config.yaml
num_hidden_layers: 10
hidden_size: 96
num_attention_heads: 3
parallel_block: false
init: "normal"
init_std_o: 0.0138
lr_head: 0.00826
decay_fraction: 0.902
decay_shape: "linear"
final_lr_fraction: 0.0
doc_mask: true
dataset: "wikipedia_en"
Each number is 50 + 15 x the weight over its row's rms, rounded and kept within 0 to 99. Layers, rows and columns count from 0. The size before them is the row's rms in percent of the matrix's.

# up: layer 2 MLP up, 256x96, rms 0.0972, rows 29-39, columns 0-95
# down: layer 2 MLP down (transposed), 256x96, rms 0.138, rows 29-39, columns 0-95
# gate: layer 2 MLP gate, 256x96, rms 0.0987, rows 30-40, columns 0-95
up29 121:22 54 42 47 31 39 45 42 56 43 49 65 53 20 56 54 62 75 44 41 45 48 67 50 51 03 37 42 40 40 64 46 53 24 53 43 55 44 71 60 54 73 61 77 34 40 46 94 57 42 54 77 36 54 55 64 53 60 20 66 48 87 68 53 31 50 64 66 58 42 50 69 39 34 68 57 71 50 44 32 37 38 39 73 48 44 40 55 66 50 36 33 72 52 69 44
down29 107:74 33 64 52 60 69 58 62 55 70 55 45 58 69 44 62 55 42 49 50 62 46 33 60 51 84 58 48 63 64 48 50 52 79 41 49 44 34 33 45 47 36 39 24 71 41 53 11 38 60 23 33 54 48 46 43 43 27 91 45 46 21 35 45 56 51 35 41 49 55 57 18 45 34 15 31 18 55 63 52 63 59 61 35 46 60 48 61 32 52 69 69 38 34 29 49
gate30 076:25 43 53 39 42 64 53 33 57 82 57 49 39 58 41 52 50 39 56 57 31 39 47 69 73 73 46 17 30 56 51 57 78 49 35 14 55 56 79 63 54 56 62 49 34 46 39 51 54 32 35 52 64 57 29 46 39 41 52 75 89 45 65 45 47 46 59 73 44 43 51 80 79 32 46 53 85 45 66 52 70 36 65 54 74 71 62 67 58 51 36 38 45 52 45 39
up30 083:73 65 57 38 58 48 63 63 62 65 55 46 62 31 66 54 27 51 39 53 35 37 43 62 45 62 31 49 47 40 35 47 35 45 59 61 59 59 37 74 29 68 47 24 45 55 11 58 55 39 46 64 37 43 47 55 42 39 22 36 59 30 13 86 58 48 38 51 40 67 69 27 53 61 44 54 34 47 68 48 48 63 48 51 39 44 32 41 11 35 49 90 42 64 32 23
down30 079:72 87 39 45 56 72 30 40 27 49 69 38 44 39 80 68 07 71 46 51 59 50 69 30 52 45 34 48 74 40 37 40 44 61 53 48 58 41 34 73 66 65 51 50 56 51 21 46 52 46 42 47 47 44 73 52 48 32 35 41 54 56 26 55 56 45 83 48 46 52 72 27 54 60 58 37 33 56 86 56 60 62 45 73 35 44 34 23 26 65 50 58 37 54 47 36
gate31 101:42 53 42 34 50 13 56 64 55 68 55 73 30 46 45 28 63 65 46 64 80 42 50 61 38 48 78 31 41 36 45 69 46 44 60 43 60 49 55 38 66 49 28 67 50 62 71 24 41 23 27 42 35 80 38 48 28 32 24 40 55 39 89 48 59 44 65 68 54 60 80 48 52 51 51 60 57 69 36 48 35 39 64 54 48 62 46 25 23 49 35 29 51 35 51 45
up31 110:17 53 46 74 48 62 37 63 41 28 51 30 82 37 53 28 69 50 36 44 46 53 39 30 32 46 21 51 51 24 68 27 46 78 60 55 49 47 52 50 53 51 62 51 71 66 49 50 35 50 72 57 86 46 55 60 29 64 51 38 43 38 53 34 64 42 25 62 27 72 32 55 54 41 51 31 60 34 49 23 81 54 39 52 63 51 60 62 61 51 67 82 43 47 33 27
down31 114:21 40 53 74 60 59 47 62 62 47 36 43 29 22 48 62 48 53 69 44 33 51 68 61 44 40 25 38 52 58 66 25 50 49 48 50 57 33 63 63 86 38 57 43 71 60 59 62 25 49 28 34 65 14 50 61 53 82 77 58 44 57 41 41 54 36 41 51 41 51 40 35 35 29 51 39 50 29 49 25 82 66 42 33 59 57 73 38 44 54 81 59 45 64 65 29
gate32 098:62 67 21 80 73 57 31 81 42 48 47 49 69 41 44 19 53 25 49 66 56 67 59 37 42 49 49 41 40 67 64 58 34 37 39 68 79 34 29 47 39 60 21 52 72 46 56 41 42 52 61 45 64 29 41 58 55 53 43 41 52 20 61 34 43 42 55 53 66 57 70 65 51 44 54 53 57 28 24 67 56 58 39 58 68 30 53 22 55 41 44 40 61 39 94 30
up32 101:39 33 67 44 53 52 61 30 57 42 48 56 74 38 60 55 34 65 31 47 43 43 67 53 47 64 80 31 80 33 53 36 60 59 41 43 32 41 69 44 29 56 39 49 34 73 73 36 57 32 39 62 58 32 48 50 29 48 50 31 58 99 46 65 54 47 49 66 47 46 34 51 37 43 22 48 66 46 67 66 26 32 53 48 55 70 47 71 37 44 39 62 27 83 21 44
down32 104:59 65 47 47 62 89 45 49 60 47 59 66 58 46 69 35 18 02 41 56 37 66 46 34 39 54 70 29 66 30 41 59 47 65 59 52 20 38 66 47 27 49 26 38 40 48 76 62 40 37 28 63 67 31 38 57 42 56 49 60 40 53 58 52 52 59 46 36 39 57 57 56 33 37 41 31 58 10 44 73 30 44 54 43 44 41 51 35 79 40 21 63 43 59 50 40
gate33 107:33 18 52 38 36 55 50 38 53 64 41 62 39 44 38 38 32 62 48 45 68 50 52 67 71 34 63 30 27 81 65 65 40 59 73 61 76 37 54 45 72 60 28 45 43 44 31 73 33 69 35 68 58 46 41 55 46 52 43 55 59 26 59 42 40 45 44 46 33 65 45 84 15 83 63 31 50 46 43 33 47 63 58 56 72 55 23 50 39 38 66 45 26 46 78 59
up33 112:64 45 34 69 55 55 27 51 45 22 45 44 24 65 37 52 47 48 67 21 00 77 60 40 36 35 20 49 58 65 41 52 38 32 46 63 77 63 37 65 39 47 36 60 75 35 44 27 64 54 57 58 40 40 50 56 60 72 71 59 45 43 55 37 61 71 40 28 40 46 40 52 66 59 71 69 35 55 66 41 34 69 35 66 47 26 57 59 35 71 63 46 52 55 62 56
down33 115:63 43 26 74 82 73 18 53 51 25 52 50 20 38 28 63 56 54 69 52 25 86 51 48 45 34 31 36 46 69 46 53 46 51 37 55 75 47 78 57 53 38 22 62 70 47 22 19 68 46 37 43 25 67 50 56 53 57 61 64 45 55 47 47 71 59 60 34 40 37 43 58 80 41 68 63 60 63 64 51 57 68 29 49 49 34 45 64 34 58 51 52 55 46 60 53
gate34 099:66 39 21 72 61 64 33 63 51 23 73 37 39 56 39 17 54 46 39 23 41 34 45 49 03 53 50 50 61 43 43 27 32 55 70 36 73 56 42 23 26 62 41 53 55 41 64 44 72 51 51 56 51 48 65 46 61 33 44 23 47 64 31 36 48 63 41 28 71 41 52 58 45 66 69 71 63 52 31 26 53 59 48 49 74 45 63 39 34 33 38 28 45 52 49 67
up34 100:73 53 57 69 58 61 63 24 09 53 26 44 48 22 44 64 46 62 58 45 20 50 56 52 57 36 73 14 48 44 64 68 37 57 58 54 36 40 40 69 50 38 70 67 55 50 46 50 43 50 90 71 23 46 42 50 58 36 39 43 58 30 43 48 49 50 67 35 48 64 80 67 53 70 54 70 54 59 51 38 31 48 35 73 48 49 43 62 27 38 41 67 48 84 60 56
down34 111:53 48 42 61 52 56 33 64 53 35 70 37 42 54 54 25 65 30 37 40 46 35 58 49 25 83 42 61 50 41 48 25 48 50 66 57 82 64 42 23 27 72 39 63 58 41 64 43 67 54 36 24 44 31 83 51 48 54 69 31 48 70 32 44 59 65 52 23 72 50 33 46 40 48 84 50 55 53 52 44 46 57 41 69 81 42 51 46 32 43 61 37 40 16 22 59
gate35 098:73 68 62 34 36 41 55 54 21 29 41 53 60 68 31 23 61 67 37 42 41 67 40 34 22 47 45 60 45 56 42 72 54 53 65 56 45 44 50 41 68 60 29 70 99 44 40 49 66 45 65 73 50 55 71 32 78 45 52 30 25 29 52 38 50 51 47 32 59 40 61 48 49 61 59 79 34 16 27 47 40 51 60 38 45 38 71 52 44 32 38 54 48 45 31 65
up35 090:79 72 40 48 48 54 56 31 29 50 80 40 60 39 50 69 48 45 51 85 59 60 70 60 49 81 56 37 58 51 20 47 70 57 45 39 31 51 65 62 55 40 64 69 31 87 44 31 58 52 70 52 21 31 53 54 57 39 46 31 27 56 32 59 53 61 27 44 50 53 63 41 61 38 60 69 69 76 23 24 49 58 49 45 53 47 42 66 58 53 71 17 59 51 44 50
down35 097:29 58 27 50 43 45 44 61 33 55 66 41 51 68 46 67 47 51 66 54 75 29 69 21 79 80 55 50 52 40 39 49 51 63 31 67 56 64 57 53 33 64 56 39 33 50 56 52 51 79 56 07 54 55 50 72 25 64 32 30 38 58 54 58 72 60 53 38 42 57 22 48 45 47 41 24 67 54 62 28 42 67 40 80 63 76 55 53 76 80 51 48 47 57 41 55
gate36 093:34 52 34 45 64 31 73 72 22 30 44 72 62 53 33 23 41 49 40 82 55 50 28 44 46 68 29 33 27 49 47 76 21 63 43 58 63 31 26 69 39 52 58 67 68 69 40 42 56 36 49 48 50 48 64 54 61 52 57 49 35 43 75 34 61 43 55 49 47 42 72 57 39 35 54 32 41 42 25 51 26 56 54 43 64 17 61 66 38 51 63 77 58 44 33 23
up36 100:71 84 41 22 59 34 66 50 36 57 52 43 49 36 31 24 31 56 51 41 70 33 47 42 53 55 51 59 41 39 35 84 38 69 40 38 66 58 43 60 52 53 64 78 48 46 45 49 58 67 35 55 49 45 65 44 75 33 61 54 46 75 43 65 66 67 63 38 68 46 60 71 56 20 47 12 41 13 47 53 19 43 33 33 47 42 43 71 43 68 54 58 55 26 54 55
down36 105:90 76 42 20 28 60 49 50 30 55 45 46 56 44 39 46 69 48 53 35 44 27 60 51 59 45 81 67 53 41 36 79 74 41 55 32 48 76 65 31 67 62 52 59 22 48 51 51 52 50 60 77 44 58 62 41 63 33 44 54 41 48 17 66 48 54 30 19 72 54 26 57 39 40 52 45 56 37 64 42 45 45 46 45 63 66 67 41 44 64 72 39 57 35 59 87
gate37 113:65 40 70 48 55 63 71 61 46 70 40 48 48 58 42 52 47 46 38 57 64 36 29 52 54 58 50 77 28 50 42 49 37 59 67 49 46 61 55 24 69 26 51 60 52 25 48 52 67 58 53 41 49 60 63 68 47 62 46 76 39 59 56 66 65 11 26 22 80 64 47 74 66 42 60 45 37 62 63 47 75 59 99 19 49 59 19 41 47 53 44 37 52 38 52 68
up37 098:29 58 33 55 65 42 50 62 40 59 55 75 31 37 53 53 47 62 58 64 34 69 60 54 44 49 62 20 50 57 55 77 62 39 34 49 65 41 67 68 46 73 36 30 43 74 73 62 16 38 35 31 45 34 27 40 27 60 51 38 60 45 50 50 40 83 67 80 23 28 58 38 31 70 41 46 73 63 45 48 22 50 34 61 44 51 56 50 20 46 48 66 42 51 66 31
down37 084:57 43 62 52 48 55 80 41 27 69 36 63 49 49 47 51 33 37 45 68 54 40 37 46 46 54 46 79 35 56 51 57 27 54 68 54 58 57 52 23 65 38 54 40 60 27 57 46 54 47 75 49 44 64 58 65 48 57 58 75 37 49 61 53 55 24 10 44 72 51 36 60 64 60 66 31 38 68 73 57 63 47 94 04 39 71 24 40 45 40 53 42 42 36 48 74
gate38 088:57 54 47 48 46 41 37 42 33 53 54 32 59 40 55 47 46 28 60 40 47 94 33 48 30 62 54 65 46 27 44 31 81 37 35 50 33 79 61 77 20 61 32 42 59 74 66 32 59 45 57 41 18 61 45 37 45 38 44 77 57 64 46 41 68 23 42 48 44 71 56 45 60 43 71 45 56 69 28 43 53 38 65 72 41 84 43 58 54 34 51 45 76 69 47 50
up38 087:47 50 66 53 38 35 44 44 29 41 59 27 82 63 50 61 83 36 58 43 69 75 69 51 53 50 39 53 45 68 42 45 43 50 21 29 49 71 48 47 31 57 24 58 59 30 58 48 56 57 44 49 47 24 32 66 50 60 33 35 59 76 16 37 84 45 43 57 21 57 56 30 62 72 73 49 60 35 64 68 58 38 54 60 51 68 65 34 84 70 51 50 54 59 61 61
down38 081:36 42 48 53 27 45 24 37 29 39 43 42 40 39 62 40 43 36 47 43 52 67 40 40 35 50 69 50 36 12 17 34 69 38 41 64 16 52 50 67 45 35 60 53 35 59 58 76 43 38 82 45 32 67 45 53 33 38 72 66 34 69 44 44 38 55 38 37 63 41 41 64 31 47 49 57 32 48 50 54 53 37 89 28 55 70 51 37 58 46 71 68 67 72 73 32
gate39 103:40 49 50 43 52 78 39 47 85 30 17 45 62 30 60 59 70 56 65 69 21 58 47 68 54 57 60 11 30 58 47 57 71 60 52 53 38 63 26 54 56 44 38 27 38 43 39 63 49 55 83 47 69 65 25 57 48 58 81 76 65 45 58 43 59 40 61 70 39 47 61 70 65 50 46 66 81 72 49 33 45 48 54 56 47 48 71 32 45 54 57 49 45 38 75 45
up39 099:58 55 52 32 40 41 36 65 42 10 69 55 52 41 61 40 59 47 51 43 32 30 40 16 60 41 31 90 75 41 38 39 58 34 44 54 55 59 11 41 37 29 46 48 42 46 61 44 49 39 51 55 65 35 75 58 65 55 52 53 46 43 22 49 54 72 25 55 58 39 42 48 38 70 37 43 43 35 59 40 47 26 38 65 42 39 55 59 49 20 18 65 48 58 12 63
down39 115:61 62 46 42 48 50 63 38 08 69 44 56 58 60 26 44 13 53 45 37 45 58 49 58 43 59 48 50 64 30 75 60 21 57 52 48 60 27 88 50 62 54 63 58 34 42 61 37 54 34 09 64 16 45 56 48 46 40 29 56 32 46 37 48 51 58 44 18 57 45 39 37 42 57 60 28 28 45 55 68 38 56 41 34 70 59 21 54 46 70 44 29 72 51 55 57
gate40 093:54 64 61 42 68 74 30 33 30 51 59 69 30 60 51 35 52 41 39 56 78 47 36 42 56 66 32 54 25 63 33 46 57 71 54 30 28 26 66 51 64 25 53 35 83 53 86 55 46 35 54 54 35 57 24 39 32 54 52 35 76 72 72 52 70 66 77 34 58 25 63 47 33 29 36 56 56 42 58 50 47 45 48 45 49 41 42 52 60 40 33 43 77 51 29 63